From a checkpoint of a small transformer trained on Wikipedia: 4 heads of 32, MLP 448 tanh GELU.
Each number is 128 + 24 x the weight over the matrix's rms, rounded and kept within 0 to 255. Layers, rows and columns count from 0. Numbers have three digits each.

# down: layer 3 MLP down (transposed), 448x128, rms 0.163, rows 41-93, columns 0-127
# up: layer 3 MLP up, 448x128, rms 0.181, rows 42-93, columns 0-127
down41:116126131172117167158139101100106134115168112127117153134110109098141102164140090171159113145134144090077134113153167134145112057117141168162094138120119137121120151146141160128139120126078134139144141122126120091166130150119124131093141122171092181128114110120080151126153132123150125140106096137133139139135160100161188155134121083146144152095124166162143103094136106161167125140110
up42:117141144078123160126108103167172118149153120118180095117136120156150113165076123167151123129166120104122101133149081162107136113096098137132094091152134154113149172103086093111117121135130122158142116151129113112110107097101122147117100162125169121135120150139122148134125149157113168098095083136118115136174102063083100095130081151147145140130145123169108171147132175132100165087096
down42:113066148121116105083166115149119124120108152156131119163088144100143091091141154130111127138093097126155136152119120147141150170128139144130147141187094137129150112154144163099113122120145113132121157133147142130080074130108098103113114108153176102130115127075129140091138111090151155077146135081119131104116124134187135164119135125140142098129198126164090083138124138078082140160150
up43:112107126074132143141140140075112155138097144118133135121134161107133076139173096141145108118127183133153131101098159183106171123129137099109106123150152149219136092089181140097164120100109086081131154096135111125118161125146098163161077126109114096141142106099114133060133105112121112157136127134153100113122176043121129172106141143140107142131136107130125141168118115156118142119139
down43:139124147158142103088131104129114133108097084177150088136125102147153143131136120097176113158087092111117094168149121140107138114107141128121130136171161117168130108125106167106147144147138173089103115166119127163105110150165140155108108133100111108154111093105082120132095114140094126127083115177046082099165119103110082115117102178116133155104151099099112159123081137155119159092101
up44:139153117078074100120163133121123152105147122062106086126077144127105136150129174116178106149119109112116163174137153161160120103152167154117128113125089147156139116134115143167169092130117103126092110124141107142151089158141138136140151106107157103110163123169152123095066140125126102123157118142116142141176144104074152147087128087111154109146156097171121129140107139125085169099148
down44:144129126140138123122115144130130135138133115139136135168137100157147145132126155128058120109120121147114123080086149122138187147113129111110090153149154129152130140137134118104079119175111122115127149119097153143108155102115108103121194162142130170169158117110122151191108101107167126130094110104112098110121122160113157119117093172139132074128112138110096148081145084081177115176116
up45:125148135140112128123118128117140118121075147132126119109142109131127088140115125106104122143146115097143141140142114142122124157145146130130140092134140116161106122131126115115122134146145169119141126122115130127089141117087140136169137123141133118066132140108094164174127145077143127153144121120159146141093126145137148120164077126160130120119144131159128120128115149137124106084139
down45:077186105100130098139150124097127133134110129106080119109109094130167176114149144148129134135093107133125138134095137135119138123141139099119107092119116142108114160126113113112161112103152137131120150089137152126134153139146131109135098108126115170093156143116167129143133174149140094134099135084128139133130141121134137133138123154098112140077107142132109107146141139118188108148129
up46:149133177141119123063143156151111143122125127157099103144125125137174145100139110114134127114150115165099100116098106146150140109123141085096107172107148119149162130134174112164155095127110114131165129092127100155086127135188146083123148159153117157136084140116154130078121122119129160154123123153183138161130098147129134094166158141135123138125085118116156095114105111114119118115120
down46:108104162113154133111157142087123143140165109080142130049124128111144112106159139122129080121175103119122105152102113120122178182137148100143150122096135140138114105138126131108151097133124132106125157137132150105082155125152123102105152146109115126120146123117143148157112126158170177114136135137151159116117122143139093117135130161144095128160076132131147133110149131156121109083148
up47:133158175130125148117075109126159133081144116112104134161129103121132111121108144110103112140111136171124137123115130105106107119161086124095160139164123172130146135078138103109124118128141112159131137147137099120159148109116140127129153116143136153114122141095113160152102123133084141122132155086123146168100141120128101111160140139160141162088116155140125130109161145132113132134120
down47:115123129115116122109154103118142134094118134131152088119119121114126112101121132140107131139100101120118155115107117131126143153079144146117130125072163142165137165143156107139131157123148137122178150142130189143121116146092080133142139093125135137127150167101138154145075141099164123147126107122109068134150132117106119145136143133090123127097112114105146164123129113139127123132120
up48:103093147138136157120133115130105121130124079109119120120150126165134153121154068141116136070127108145085128143118171153141129099137179133153118107114132123129095137111115098112114114131141106135113113105116111130170115092181118131104134182103139103159119135171127149120177149140137129154146108167099112127092143107117107158145147134132122112130160135126166144124094102110135117127120
down48:118116143165148115129126103088137114116141138100133098143115131175152122086163135115148162122160088135082151110128123122148098154109155105090148141094149149156128094150130156153110162119159145141108119142152093134147138130145144144134124156120167138112131143151091097131128165101151113111114118150124133115136156164132114137138148144133136151141157135104120089160130151194101126129092
up49:131173096149093131116123116099155113152151170105116130085142117119119120133144102139145111128116140152157121126160158119125163117140134151166119115132133102122149087126165133122156152128105134107133129125107158117095125133138135120117134144083088111121117105117110130116116136094123093159151121134132137097114120131161153126090150136085086120121137144142138149083129113116181170117139
down49:104140097127122143140127136162119116098156108113124170138128123139158151095091121117170120126157103104123143123126150121095147128110172126107148172135163126157147109187102148115143074133117124166100151104144155122090142146116121157140141131133166163124120113127092133114140100145137153120114070124128113155104133109110139141152129093158140118093124125160171107087070110183072093135128
up50:142159146161133133121119119132145115119137162103139118135160140113086147153085153109105110150121145088140148096107115136101156104145137163138121135116137118137108087144121122169130108118155164135136150137181155123112132133088147145115130159107098109096125137102112132108146135109120113117122138113150134143144128135143133119117122132095156121141081118145137119133094133107149162090151
down50:133119125118116105094137132126125105157128151141142132123132123128117118116166092132140137110158134148140165129119133089156121106154109095128130140135102102142115119137175164134118161077120122120108125118118114098181107147111143095133133156120106112153128124145136107160114097133164131147169141134080160158110158125110109138141138139138099144143098129119135109138120172126103124149142
up51:121143151175106098118196129130080182116151174136100092103163121097126128118130107094109149155094158113057143135148143132165150097121125115136131124074123171165117118096128100096138184113181149160161152163173177100099144081068144110104100170106117141111139137162079088147104151114137138113152139140139157119122176120065125134211102164099127162129120132121112088147125171076138145077118
down51:086115115119096139123153125131138141122143115154126123169098110129163124092111104173143140158095156124101131151136149168169107087133085122112112105127136152125080160064125107138133171102142138146147146166174133134111141097142180138131167223120140110143125105137081129153146146127114130118129079172180211092155125083157140152161104180150155119158126151146158088166145158149104145127136
up52:112134105118151136106128170135132125152124119129118142148108150103140150134176096125134130129154141128123136135160123148129118168096133111111127089109118117119125117151116114115151116110087139133122128097140149127124127120136129132110157098162127133120144144129140133125113129150119109147134148141126129127134094130138145138133116133138108100123136115114121151133139116123142134109133
down52:159098138149121121131123110132138117124132116128142164126145106158127142136135124116114093112136114113138147145169130145077115131128141107115129103104089136135132129172085138133125125107122130118109149137129110119085099153124123153140149097114137110125126166147091138106111133148115143131119128118151115130139118152105108105125096117145089117132145105120120175118109123122109136111154
up53:086182149116119149140127146129138108138115106113086147157101080122108114152125114122116100089142134119132148143112158140092167132132156112109108111123135118142137135116140150164129112113102145124128125132107096128117111144110136112152117142143117096131100159124135095095113126124100116158136119107155128147114107124143143087138112178109128182130121088102169141130149128182174157122161
down53:171081130178128141127141190156140120139125116146146096094145148130118145131122063162140102103092123158134140128116152120112096125115148148148203106099107172109083078107146089142129112156131114169137150072142130129142113109115112111122127185148138109141165122147128151122108127137131128142127097124155148111169172128100132164102110124157142099144138170162096111146125142118133121103122
up54:089125144156112139129106124131137112118144100133123128162108121144127133156145134123170139167102100160109117147097122112127117114136121087146117136122135155131130143121125122149140139113081111135131137103104124130145084145105110154127098128131137105129124171159147129101094180147136085106131132115117110117104107066148145136119142138138111162101148116152131134090135162141126132134097
down54:129101165124093104152131124074135115141134165142114136114117112119143123145105147152111140083140096157126120097130124121124108163130124107144114111116108171110126108098146096115096083103143135131096120128130159146101130141137109138105122122136157108131114089143095169113118126113100133095107143129146134145090137167169127131141144127126106129168115155127156137117135124119143089131155
up55:130144119169149136111125131140105123120142112093120116142138114149112135135110110123144114126125113126118117080111128165094079121109165156158156137120135100145113121095143156135094112111149123105134145151144133136106122121113111155130135087132139130108137119142100120132123145089140112150144137125097117111146118162105122090118145153153169107168149124095112121125143127142134122155125
down55:084136164169119115121171115147112118103152128104090120133086140124142134122101130129095150099100113151118096158090083155107106130129155124137117097087145097136128153118129113137124159145154106127150079110105142135147135104147148084090144147101136086120092136105094125163097136139144144126142097129124124143142109145118155100161153129108129141144099127091139112153099098138114149120106
up56:098127147133110137143094153118146123121156129121152122106159101135127130174109110155115096152158119180117145116141127099161129125103112109081127168162086117156111107106149124152112088129112119146162136129151097124131144112098120093137134139122093162150134113136143106090139093130147118141116139151137108098142100121142177138147120131105168134168142124125139137129116121117105133094111
down56:124088108111128132127137101142140141102074118104098107152134162148142123088139086130164111089115159105131124136104120150133172116150140119149149143111162136119126139112160175159101120150126125120141145108095112122146127116170132077115156121127100142128120136099136132102176140148112131105134150180122112147144146130132161123090135127117095114146088136092147071141109119142125134101148
up57:136096151089097120086089158154116106121096185126158131137101140189123126145102109133087087109113066170175157159152138115127148084149127112132104086151134140120135152076114099136120103132108093097109149112163130152113107113089118137172156153170152210122095125147141160079148148136110146138141113161156112137094163137114121167144098080111125099160121130209103101106142142137054170075099
down57:136111128109108171131155109140133136120146140118129130131128082155043125128107137169115117125129150121156127106141166145184114138137108090116161139142089164138166119114147172136119171155104108112141161129108096116129141177133143143106128108109157121207154105131159113120127164167149115152155087193074129123084150136125166150103120154154101147149147160108135156110135130149176136145153
up58:127150138147102130151115124106145145130116080114126096137152110134138124136067144114104138152141096164120134106155175113125137108143151139169108116126114158158168123139139107079131123109151134123072127115109113134156114167106141148121088130107129161105102103142126142117103099136132114147136159124107091155123110067127134147106128141169104183107092142104147127175140113165096163117184
down58:145073127112134165097131113098115165101124092114162094124137115130113121086109106134145131142086150084112115130177110113125120113147143139173146132139114160109132126112131146145142138126113143174077139132119142106085110102118111109114122153113113165151075140104127154152115122106155113123120123149158148134135137160110148123162141111151161113140152126143104162031158122175107102116140
up59:105126115128116150135116094120174099124125158124130137148121133138143111108132081096137159146097106123169137142109127165137143074132101120179116165118125129156145156128129145114137150117123139121126111132100143165140152127136122135118115137160119117139097096140148101156152117135099156135068141121117101112127117084133120125142116116119145120129128139096149143116103114156114100105142
down59:175118133167123145120143115146133121142099096125148129091141128125099089132116156113144114123135096129115147100133183097135158104131173114111137140134083147121087125108159111111128102137141120092123119149127165114115126118134131104143106092152124155135172120135143133109106128107160125121117114101102123149155182107121091093136127143153116121153137132141116122124110174106136139129122
up60:165132175140150132121079113114092131120132156153164111130137116118152092113135104127168141090125149163116108139140123153128145075124096098137127121121117132142161126110130163135098124109142106077144134157136119122120126146172159131127130176139122163134081113154128116152129094189147143158146103159119146146149177138132056160139112147104143115087093138113170143123125072070129109111135
down60:102162116144097128120114090147163105108147129134129104079108141141110101122120105127169145167154173149151135073139122074097131138105099093103121112136114162160144148117150124111149103176124129117107088144134114119151121166149128066097117118129109101177150127060135138078189080175093167198145161144167133116148134142139121094117138136122142126154115145123114112167101121124104119146128
up61:164119138144112084100126141138131109113165121137124160111106169105155111100147105121154114178143112138148140122126146125142142170111139093139148127137102100121162131116115103148142122115092109101141129143130102051091138140106135118073128132135127107154131101152120132115101130134100137137113163098118157121095163132117116092150125136168145117112121113143098134111119119097198105109133
down61:154101136130167138143158144189116141113136121138151158142169123114174103187110141136160133108115144129109125122090137159118153155114118102172084135120142097106162136132159139104126124118118133130180128166119124151117137131134175133152145158136130147114142119150176138136100113124112119167110133102188134104098115141142145138168129133153126126167129109169153149130131124169088096143104
up62:111131122120154117110100108165118177117154106117117117102124175164143120178109159124165167127080169106168140118116155157143103094133135181116112088145095144160132090114172165140143149142138135123129135136109121170100128146130138108145093119114140135103121134138118120118097133133165087112152102098132132171113121108100117138132103116102153156159059099156135138209135128133101103137136
down62:156127131150115175180113160144098139083139105118117148164130167149157096089091099112094144129122137159117154092118148111145095149100095135125135151146123122094135117112135079144113144100138088138138143121125090145149129153104099074146133169163138139113141103163151157125097107097097099140172175153147163121135145119100132120117118123128122127147118128141161062137124075160152105098129
up63:110152126163140117132094084097164133115163140159117141164112117139146109141119118158105154134130125103102130122115122196146148121175111122130157132116085168132090124126122097107138097124139174106149145113154104119151126168134161120201142132129100098164119147118125135122117120119131109142101122105123066129137141124165156101141115137147163115172121105121171091127126138142105102162128
down63:122163142109095149112123128180147155131138133093148132133143190158143110126160093110157125145105153131130153157160103116095148127099119119147130134124159130098135112133144123107134155120173095143139144076168152160125125172144112120161111099123118118153114159143142125130121120116084097134146117166123162113158142141111148123132103131132160104133161129159117156146104120094090126177118
up64:144121168149156126160186147155133094126139099112099088122168093145110092110120142130121130133133150160128119110148109104105088077148152097109138119157195128126098137138066146123149116125153154144158142116088109140114115150093139113150116093120135086145122160124121130109145077122139113139111142114143098118101132101108158142105135132143147109120129120106118127130150167173107089119120
down64:123145152120124113150111185122145152135125115146109134125150163191101136136158109102146121099093153152114110123119124122136101157101143112082093134182135100110151136151132107172134116167151186143149107102102136152137110135114123142153148168073110120131134095103113144124138106117105116123140119150084115100115190143158114138138137140145145116139127114131088109121141151142164076146116
up65:126155144135116143149112117146137110161126130145124122111153094141135121151119100115150125165109135109127128122131128126124149123166108132115113112146179179164136103148134150106144101101106135150079138155130091176143155089108107142110148152126143142114110114141099111110134134152155112173123123164109129132112133112120111136145110116133162141076135141123090140122111088129105142156141
down65:141139117159137103142145136114171181170084088131135106145092120113100152136160101145143126100117139128128090130128113112064093149113164116118068132123114129166150151079096112095115151152126186117142158123136140106112104161167153124132101095099162154105103135133132056139146115068117160099100129157143170172128137130132152109099158158189119139185135131156148108177148132156181084118088
up66:108103161117106103111145079156148144047152140140117184201062111129129170101118142093127174154102128084149183065109159123123102093080167176086138154172169129142160092134153143099168116154087107147115070106106118157139151122125115132168103091169169094196144085099182154104138101139144127134147146123098123155098128136115157139136161089137165126135130055165171078105149103112096143125137
down66:126112120139135119134110138098119153141117097107125163154127143115157117068179122127145105137142173143113109171137180098141116127138085099128115145092131145135099084167148142112136154143129094098161174113149168108121157097142157103063126129158077145165149125171101140104144129120116081158102166104147141130110160067122130153110126145122147155155125127075112071138143137084212126173110
up67:136104140137105112105119155155131149116142129097115117095076124129165110133126172104129146092153110143114113142102073135132128152110146123125132150137106120161126125118133164153121104133123100163157120140122117120154078143115089171120113117120171112110119132137122102108133159105138127167143118113125143136102135160136135137083146156102155113143139181169133147144129116106109114095156
down67:098167135129112091168097126101109137112132148132111118103106119146129158141164077116138112133141165170120116144127136126147139127115138165114084068119167102114111140138166121137147120072121114153111174123138148082105120154134118127157108099125100133111117092143090159156142136119074130138147163126169109116139114151146142147120128143152163111114137139135133108137143104110152133134119
up68:144156140130106124134127110152121130124126104151121135173127149134121154147143137138148098059153089081175126101125141166095116085107100151090141106156141135137119116174128171121130111150118126175127127105115148154121119126123140152129127162105058128168144191123147138090132179126113148154121096137133141133104094143113097143121140088110154140127119118135123127192152092104178144128124
down68:096113137155135120165130112115148098107103111080139121188165150146145133101091123112164175121102139155140100149152127155144108112160141139151161099086104129147133154113133106206125132103143141119124127130126129118130152108130158168135119118105154144108131140102148105102144158125101143142159117103128065120135107136160152127099094142149129132132136104080150101136127110156159115145134
up69:081101121175112114112099138084105130123105119154106097165108179147120107196120119153091127165153086164132148076087158103141121173076119130130080131097137100129158138123117083159153118125121091136137093113155125110129088168101146171150146099109130129133082121132185131159106143150134091123147165124114111127097106080158128093133115098122165134127139126138164157165133144141134145106105
down69:120136138128089141143111118128088115122132111120100097087082134134103092187132153161111108154153142139109103116108127150098110119109103146112101140137130118096144186119126152158134130141074161140153124140105140118120079144121150125085163095132130107155154162125112130119138103106125137094134140120128164132101144143111140122119134132132063117143207093102082124128107130168096116166112
up70:082164163143138164093123157154118120103114123108111104131138141129145094150113154110142109110108174143172117121130114090164160092154137118153133165137112165138135110118137099133167128146091137119153098102117104114162123122127102105138147120108145119108107116120100095144089159140139123144112140169102097126156102112115142136154125123102120161124123091139126124165132142129122154112192
down70:138118119161113119143122095119139084113183123118128076088171100120132145087105090133073117126106144152135134126179104132129116115123104093101154145140119167163123126134119120166104130147119129191117136152118100102146114164111138156129120112128100144163133089121066133118143089128126139126129119086106082119131122176126121133180129115140111101103093149119102115154136123135149148140070
up71:129121119108164132166096125111137189113124118132144097133088140074092109130169104140136148142133135134111120069081152107164135105142152125148116082136122121135150144131122101121102144135149116130139151130119115109111116111132162133139103114167111165135112147134162135081123153169097092121135078157163154129113164144123084186147127107095102121096123132140152116126125133158093131127110
down71:107146138111111112106083134141151128134118134106163091131109169108143122172155091126082139128130134095146103129129111131120143130097129148147130131138124131140141098148159143119097128144162114099105138156124136140141110115154114104139163148125113125135110152151121126146185063132132114141181127168096168122091137142134151138133113156109143141130131116128132126156167112115110112182077
up72:121175152117137152132133126143129131114093111123146181096141144169128090127151084127075128142175112141109134129103178148116124164096158135115113118115148085115125134128136117107104096142110169129128127152186125084098135110125137153118120146123159105103112144124130121111144124166115117140131151158151143144123127106165148140137115133106110126107085111136167131146174112162161139093125
down72:118136138127126095129163117154119180156180129115101135149146128125170149132098106120161132146108160110132153122143057098086136095174113149158155159141128139145144124106106127118140145135146114142138123103142142200114175108156113103103132156135115112131158074138146107155110092092154127099123119073137118141153173150103106142136128149136127148119147144147097142126112161112117143153117
up73:116109052087161133118126148149119149144135144106133131163112122138133106124146120106149170144115132093121139110090125187135122185130139128152126088128153116093113126129130136153167104168145159097119102124139135144146107180128140157113195115136107124145110109134115128116128143132111105110112120138131125123137089135102114127089178133117109158159133100085152094112143083099175155151085
down73:112151159171148149119160128140146147117142133128154121145144122145139136146136133116106161108047121183103117145134127146161118080128101155169137173136110139151097129106152130128127106176105114131113156118105134126080112116147141089126188124160145129109124152176106135140114133135124118111108139093154137156136139110140122094137187094149112084126089109125142099150121115111124130164132
up74:119115094187116126134088105099120123125120147110097140149058114101130141118118076147063126155132139145129144116140125123092141109133156131192138133173144134151129111109129138145085145150148137119133091102124139147093142144138162110145148136101124126103113153130132107125112115091144154143106105118106129107088120124107144136110138076129122135142124132109183114138147145127108150079107
down74:154111113157088119120081148112118151165148085126112093117113126105123102118157097107114130150094143110108102132113128146133098178107140136136139097155106113123139141172129106116141174099110146101123144157162141124132095084133135129136150109182135134140112112130121127130124100147099088098078099120145088121110135120107103137088147149100116142151128102136156101108123137106153129132106
up75:111148129162112103104143134115153117116125132155136119106163149156161155107140139152110126140142170117132100151117121110156148151126125148103105143099117117132138099128116089055108151082091154150146078149121077114091148169089153183148131138157098134109094086162136175153079123103170146130140128104137089128075113157128125092171054198108118160099106154188086108157125118147126155117140
down75:140134114127125124088105137198155129083162038105132125098142130080111134118163145126150134105171171113150172127121131128132103149165129120133169124198133139136181189115128153128138130092122144157140128131122102119143120148135103128110141106117122150105130164130115105113136141119170150106154172173101133138139105163119129136146138155178141097129080109123074106121148111099119108062085
up76:136096108122126129168111109109124170112141116112137116103143156166084150126105157146144149166141104144095125176137133124135149136115181144093089113140142162134121149113157079089112137145087139147140147172160087144142108135128137138112092109149123123069125151180136122112122121115107067090117089105106171155107142103128090116100106113121133119144147102182118111089085122126140171126122
down76:133102101096155130135115121091130102122170159124119099167172099127164114095123093108131140098122055137114142150105136112090119163079123117107140147080136135129137150091141157107103140139115128109159135101146094100129113120124119124122107122153150158159115122128124098143145109135087105154110134152110111191160101080119151134140117091124086131137146158161154123165162080113177094092141
up77:131113114092160112146113101110112135141128126112140079100143121151163104166126108138090181097102140069128081120104163140106085128175154146093130134147121126165135098108138137124099164063101126108111124143104143133109126223124172127120092153158091116153100089135136154158126163149185114122169180133106117108126155124118122139161114130123120111148129137116133158124143150118121085060130
down77:106099139131134117147069142088174100140128119142139124158140146092101161103108128126102151115151125103145120135158114144079134127113133142108143148109110153136124180102153138122111097111137140117108153130106076134081140179102119154138098143096132116116140061103130117143099113102092158144130183165140099121115084116141139155097175124155097096107116104137087116131143113075160107061103
up78:146154128107154147114164138122117149127136127109099065098111097127084142132155108113128134171156114107095112168125109136133100137104159097144113122074132151138116119114157117161151124178116135175176071111140140095137126112165136157146113152099134129093114155093139114152138121091146114134117118120136135115123118133107157130146130134114094158146101106103117123113120112127152133131122
down78:131133092089140099112116143167121120120088113147154169141100154145127128122060155136101144080145127107134136115111152141134159088147146151109147126140102154114106157145123102114119107140062142098102118080097148112133122140128118157121154124136145122171145140111142112125119142125164130148142120144126145142087134132105121105116087130116115082090164133154139097153099130111121143111141
up79:101167158156203096153146137104071146117081144073104164086142122114123199153095075169098143087097130158113107143164136155114117148135130109087116166084115094102109135078170076093140135138069174162131104146129126134085151110113194139160136126148099109140166132107126142137105102206090117129107128113135140197099119196187072061118151080097163108122100107103141162147102072157172110156168
down79:106122161127091141154091130152146109154175119165117135139101159135204142118151169127168154116175126115119128115118112116135115148119106115154137173145130145130114102151119102182122133099139100128150146118128134142151075108102125120124110126158143136147137153111072183132115134117137132133117131097158119104199096097119144156115081131168166161146145111152104150153151140112146133123103
up80:114119143137085117108107121071153133135135116138177122162100072168138144136130158151132133090159106107150109101114133144090146149103127123137171131126102155142131185143142127127112075168207157102156147099122137142110108107088096110154151087132144117127121140123156122105183087151117156143118102131089128137188099089139135139119138124131172126131097152142144139131113118126149117131131
down80:126169132123102119163147129118141148144186132130142154136097136087119125139151127086167154092126164124134112123120165119119139139156163089123133142072132172095123144132153082122155092122136131132134153100118127127098133122127106128160097152155115099140123114133118122142146142137090176147143135096120137127138135115142125147156140180098149163134105108089144146107089138144177086109109
up81:139160096121146090168139139125133120136116127132094131139116108127143143099135146101143130147180131115133119094119188104121073137102111091134131114128159076124141140148124116095125145134070067158133102130087113105159139087137136082116127129182122160180119119119132166129140134134192126121103124127111119147076130137153124139118133095124120108114096128112145142099136114155137073164139
down81:116166121131136154169125123148113139110130099159138133114111134127114167126134139122136159145135141159086122142162139143110116077117092104149135138163108137098166130148118138119125112110102115180141090094159093147193133144129135129116153131104134150147126116131084137114172113126114129137168115112116128126112124162128115137111142100140123117149148103140122084129159186129102162154126
up82:131154104129116107139116142115135156121143107113131154145156093171119156134119103129132140141134106155104118129117096159134134167158123130120098097121092124160114098117181120119135146117126079133149098140101133114130150154127102148124113125128147144119103160129141115116150119118110106147109135126150135122134143067131116133157139137160122095112118118094085153133128130132119109126148
down82:132109094139130147139083112117130145089151102163158123107085125135144147126115129145084157106132088160082097145142115114142144124108128105127138130123126130123123110163134091120095144144104130121137117100118130146126128150127108105125181077108087114125124151151124128145121134120107131076123149122160120138100136146123119159137162106126099154119122121097135117126119111122161149129138
up83:132130127114122134126175115124108172143156144137130126111168085171151130146120095128138151137104103120108116125127157169132108142121111161132149130100105113145159147125133151136120135118136172148111161161112108127144143116124114142142105152141105091126105127098124105114116102136118067176121139111119125116168107079077132092118113149145132112172137124100092134118125126119138132106131
down83:099144132146137114115162140123125121138110161121113124152115097152135120138050141144120155149123113146114122130103126107100150123146115098131155133114136074099116141135133138145112111122142170128162067140141123143150121120123120126153101142110131141109138124102125107121096146124138144172148144116131159138111141088164176103154163159131173112137147134115127103141146157138091199152126
up84:106131126110115176169125103162141154128147118137134138141111157119146108134121128105149128136096127145136185092108135120116159145106081120107122154114119137139164115120125162137111147144127102133116127147117132105167099120171129145114157130126113144115099113148121141109107159138148123141104136114082124158134121104149134117120145110105102123135110096124146130149121124099177118119154
down84:123136131137106102113100104115162143090125107137114142111132144139149168126138112123110144141140125136102101112170146126135103136086138109098096138151138169142128114087087129133133161124092116073093138094102132147169108119165130130098135104118071137127141192114129155136164130128123099103124151065142107147163127141111127133125132113148163118152105128110128112101118116123165122155110
up85:143118129130195125133124121184159109123139147162103131137142110168115170122112149096090154116184135151094112181154080191148120116133135108104142114146131132139130094123128127091104102100103097133121139143166116111131112132119130115135150109134113208127103123094122182161157152153221124096148158109108116111083134081116113156128144132074075124144135147108164125158152117120078149068115
down85:144138136140114134166117141146165117134150142135115163170140130150173129120117170102132142109147115142174155148088077107095095143086145146146101103161160147139133113126125133122102086134136116055132124188116164161107110133098115150146144096131165128146109149161145150136112109061143140140125167147111095083151076084146117188158132137141129103111157113131142116152153084113117131135087
up86:155121123090111120106075119114162110035137109142147094182078132135161127125172108109133153151166153125117137140156114127120119136089153144151162128144167128108163126134119077142129120147099107152116127133110129157122138113099159095127133108173154121136122122146143149075164092134164144144124133150150160099115098112105103125108133151118156123119113154156163137115129133148129102129080
down86:128131129093110129135108165127115151144096093161155149079124165143127118158133119086100147103112129155127137152147146116137098139159104122116103101078084105106127073142134107155104116154109115096150119083160109085164144133158163111141175134113104078142141143178103114142122154107105117149143130127107124147179154090121137138113112136152132141136129155118093154174108152098169147120114
up87:133119119071116138173084125145158063117141120128121146132085154160113134110135078128129140132120170101131075131187134129142131184165119081051099087103146152169120154137117134109130136116085129101112134129062144110141106171153168090086112178119089075190081082104097179117129142114128112152127183109140147143098118122164085087181129161125109182112144112108148148110153136109187154118106
down87:164185142178160095180098087110144164097127132134101129120095153128106155133113117133174135131129103178134097136188151100111058085103100113092136099085114103155167155121096157137108098140086173141130073085111059146166081135140160124121097185098085122145103110134127129108110145171095135127151117131124172150067165140166122159107172144131107121154118153084118161168085115161094173122132
up88:136130142101121142159136128137141138144138126125100119138159157126145111108107136090113118168104112122116138100136130130117136126118094147138143147117110110138157118139109123113140133112138166152116125143123129143102123141137126119115139106142134100112135129153122134112137142132109102155152140097153115135155105120091137133141108152147147115126131133109109112108123138152100105130114
down88:100164157126129127140122120120134134140167144132121126152114157124167128102099122104124138142087145150135150119135141149123127099119110096126149140096115136119126149142085108117180108166125146127101134118103130139116106143125136136156126137102158088128114115126138149109116153139105106156143128099165105117077115101126138095143150156128136119154140123126124105118128188139081118134120
up89:114123127111114105120146120154129088134126146132083142142189118138125114157124125148135152128127159092155131135093160144139176136156132136156129114121112119164189114135139135159149110129122133102141131116106143119104122126139121185123134110154143124144114086107119118116144136134131144137121106171123131115139120120140126107124088119129108116088106124140146118092144099111162112143140
down89:148148107137167124120129141091143140082163086178123099167144150097205138128073065167127190093127132149137134116094150152098123080120107089110188115125100115141116173150102093143124129131129170180167135077118134113098094159093181100124121133138155127135131137116117132126136117119096143151138106112144125117137114095122158135122153108122130097156135153120143113098116120101107108101146
up90:125142171100159142108103141108147147124141167169124098183070166128134127100082073167102095077137156131110083115108130121148126119142130080092141096162128105152128195133086130117094131145120127148135144086113173174119160136103150142147175141075121158139132155113146108107129155155139158164105152174092132132098112125110122096110077134168140137118098099182142095097115149173133147167081
down90:178161108158156099136137131086167134157125085112119082159150057104166085198128207153097142084143128136115116103079121156149166137158143127079144105121117099139123097134109121128113118143101125134168114112134162140141087096127146090161146113160131118159103138129172175129155106136136061141111137085105122154156139069093131148176157115097126116096149125121119105163119142078116149157151
up91:160134107145142114147122163091090118130119156138154110118142132115134119126147123114120124112127127147139129140141107127137130164110129135125145150138114101133132132125130123063111146094156081139111139136120126134163088160135144147104155129119117111124105104108133145142096129129130121157144128106093117137123121123145127107127123189160121144147091139128115149132132132132121158131133
down91:126145129114108120110121137108136093135135143099105117142122104086111122096141133140134127160123111137099152111128130134137111132132148120128118119150123125138119156121121165137124150119109177146137115143140125135147125134105112139155085131137131146125157149118150145107143175142129178141150133138141127123085100130107146129121129101119133126150141191097085079145147133143170090148151
up92:134137114158167124126112140140145156126139144115125147138083145174124156175109091126114140100138094140088147126143098141130172143131123110133140136119109146119127096133153157135156150148096151128163110121135135154150111172128137126151125117135093087144161098081079094090094138121116099117167141126080150116125142142124159130117148132156082117062137114160123093097136136132105113121139
down92:132102110118142151109116166130109122128134101149151090113140117107151135121152093145115116109133133130147126128132182101127103140114129104128104105114111102093115181130163085167106136145147098133100154112124151119147134123108177118123153119131137160085107114167139136153159094170071107110113103134123121127118151148158098151135096119121156148133082151124101125125149123136135117152133
up93:135111164138140102181155153155121130103124111074138108155126135156129155123112122146144135150129112159091138104124196145105103144086132131072148119126132090119149149122109131123095129145092144157134107128114111071148106095167140136141091125108164142135078132136178075124128129158128144092070105132149158136101126158081167149118124134142126127104133129178124168174117108163126075125095
down93:115131111121135168104135155132094152170136122153082122127130127170110165185142139122128137113149114101155154126112076139150165137184149093135128126204138132173083141137123135139105130115148114142150112098106186124118146111106109152138126140129100102176166110131158160139119095129173172164168107141078108114147147104111139126135130139140171150125147122096168149104145167136126174119138